Each number is 500 + 50 x the weight over its row's rms, rounded and kept within 0 to 999. Layers, rows and columns count from 0. Numbers have three digits each. The size before them is the row's rms in percent of the matrix's.

# layer 2 MLP down (transposed), 256x64, rms 0.233, rows 23-44, columns 0-63
092:489497453569464500486539419398531505439554517448527500501518520503433451528569563558536438592524539518515491576492499496489585467505479461486550627584551481467644514540472520472564446561554482
094:528439523507503477556479535457540447439516544577456548580572536536491579530574514536530449427383570563491538449430463585392557472461450560481541547468465518547460435431493517515525521442480464
094:482496451554537496539415599462457527552470582430580468446580482547569516477548462475487578522451515488407401506492530531506460475489581509506445465465476536511567538587475511444480623465428504
093:535475501471504503506439552490497439526555518509476525587604531471492529533473557599451460488442542618494523533437509534318502498536458518520535514485486564485416481432498588483512462465570570
101:467509589500503496506413474318441428453468550540521540449626505517491546498493519494472514515537504487566486505560496527507537515577494572472565412496499546446538515444465527388470466436470465
119:594422432418527422561547535507446452457487478504371520520546476458577588574461490483490453512495530487493427439450458481542478483470554508430582566479503509601574451531544473515507567516489540
094:598525456510528541385553457505536451431449476555498475539436547511521504535538504415461420460532536536429436536473398419383487449437483526507501541518547444542474509448449567485564528489426526
098:466540512433539511433596486563510487470533581453436501544569597539518535408553448517456483453491470480460476527504526450390489504538471419468519546544553541430613613545472482489515454455542545
088:620563519552463516499510461552454429580535452566518515557543434517493521611406521482492507486529443568617535556543503476475541479540519454578476475513511480510526448509436559623464528500536569
119:559494539511573529506528534468457525492492453476504532478497580505530525488569443434493548431552473582559438536467493541467464539412561534421422458425508591444602489596443505433520580436446512
105:476532486450515463606489604532510609488555511477475535551450501453533556529491620550413476436475486491555565487495519568574417587592556468450464543510501582514513468475459448536503445488538467
100:555539524470398582456496457549524407570456435577512547521492480506475525484594497491476477491474412527455536498512362425573570479520479517489465481476490587412483532518426564513461477490560576
098:424481468500557523500533484438538483426511563514506478575576548533452481505556491552512580581407489427479416472456498435356455488518512518555518477504588518558528548502493451417465546449459412
085:406588498527514533468497527446576462528538512470504457611438450458454515410609496536550461423505544534448548531463466469582564593503477457555561507579502513457410581514479555510519500492455502
158:562476461428533555494466500579528465443527584466469490425478553369470525493452578511569536446436558562503556572484482496492434549505531437449435507462495505536523462444453546602468435511402488
088:538518469492526559442605384492480589402593616421493513560528543482494464486528478471494539485450606530552512422546433495488466513531591540494552408522480465546469508509485475440507469480512464
098:463495476455434562426508540601524452583439421528530469568488497499538479473436505554424511549469414470434512513538546447435476508556500484500518598480566533536477619492587524430575501463433472
082:554527497479437451501404474475409456557460514458508488564544425577532437456512439434430521420476417424504529393547513556571495526553516454554570421610466517525522511496543458470505464485488514
117:564544581593421473459587575524502446474466468471485498413491449515529568523585514521493561432518506495629578471486577471564541537532485501442517533559454499426499476486581441525562523426483487
104:519471491530473515439533437453549573499502564440556535390472474574478494565432523481479509455484561477560509476519496517504464568470418515537478548508477633512501479420508611469562595474608444
088:578533505526510480480496504419463380595511463603478607536505588503509470498506500562639527525449461538498533566502497496549531422426484517522551492491536515522425440537427484541485574549560498
092:529582533503440461503481481498459370545437456523534476549509532397513507537462496541472576421509371459444546489461491472510443493537548462500469494493545611501494336497505532530536494562510472
# layer 2 MLP up, 256x64, rms 0.347, rows 24-44, columns 0-63
099:482466530494526497456493492531504592510451482585483539407513519534415459515428464418504554542459596563532422480482486525540585505446473411493435475461572489499432452444462431448531444557501382
097:507620554498418463579486499515546391470570563490487457604564484471574619509490533496479582454458445585515477512534518595540513478509549534475468566520507511496533496517509472583445561440472498
097:389446454507515474508520613577509540535477490481471513486470548498448483461464529489529592459484481418599539426449443473578536515434503472573453490477562513532446432498455352467554526482464456
097:462486544539567387521584526492522461482523519456570469516525457506491438514438475546525514409514541475482582488462526508538599435469461531487562486481424521516438420451541438546438590581409416
081:438550565550425534482481460513485543495588552461585516516472503626487487447544552468481529463485451504430480560491583536491446618517502463515414452520527515373441499494512471558504457494456398
093:484490522482389553575402508567453485600522491550467558550441529523556491426458485477483465560445535523478571469423489428489504416439526542480536508425573456514537465488551411525498610556473505
100:577408474517479359485455518522513441565545477428453559556558483526508518516439524438467536435529389552532525466551534486516494492417439499560451417500552525569472488521426467570422482490537544
122:437476469454562507469463570502532621434450585386452465473498606490481510403564479551531425486525576449399520485416484531491449485540457473479530510480455485496509496496536473391488459538463464
125:504499566555468555510462525472410500540503561406564533465500542490482609479495479467452533465451432562457506591523569564481456456538531573356461445507531487485522572555409508448454550472478536
109:612543556531527501527506516549503521457536495434476487489413571559535438485473548463422476443516535522453511472486530579457467482552526573479549566548463574520430446564586459570527410421565580
107:412435491490562492502487583493492572504467551463566404445491479512482516534430469534461517554528536459459451464487639556451409516560597470483525526450507475549453469555542509604523425471530426
101:547435483490493497497452436526548533518462511524434526474508547526620534496443480395514570493499502540533507506520427497650505476433512463530383382526479544487557496450412440501498428451465533
094:473541573437449425435440575489559539437522454532484534423406506466537568407547488530490484506484501497465591549415446562596512516477475456494556432498450530526497482531552429440406564514461504
146:418487469463496639528460494520490500475490570421529425428517572405435510521535472529522441511439568504477505556476561589522463559575568475407502515458462494491486547431453581495532468438466444
086:531515441500463555440538346486484539476495479594479535544557535456565561427551537384506512427438502518513492523532535493526551533617502504506484482473529507475568555527473500460585376488480455
121:424494480540487418581411472486492569440510544480567465488452465454380521541551475462459455413557575535421478476488534520546593506497482487481525457495478412569446456491546578514450457439468419
100:413464458537466595518416487496379566461554524534529502464446539446450403546563574492441470521468548499504466497536601455545500503426478502509542489428405496542494526559451495408485464502418503
109:496497599596477526550503455588447443546510510443482543434443494447446428532482529478461483519491500568480507514522500591501575472482573513445607577526450507420535401495546497582518536404555493
100:516507533516527504433590429536490555533592492565454459452514517532405499498547473473516364480445570523487458577496533557485591495514448508551553558518436481482442418511611560504522428458449498
099:518556542543472493549563510514442536595480478435446517499380456534492552444492546393504433475538448440531440557550507477530459462499436494413556454472444442457537495509602485452459457520436600
089:509433458413574570525468513527595573520535510499526497379543527540536480449517396496519490421524593507424502517436476467526483508489485434431502400430488535518429479501554489412414486539458497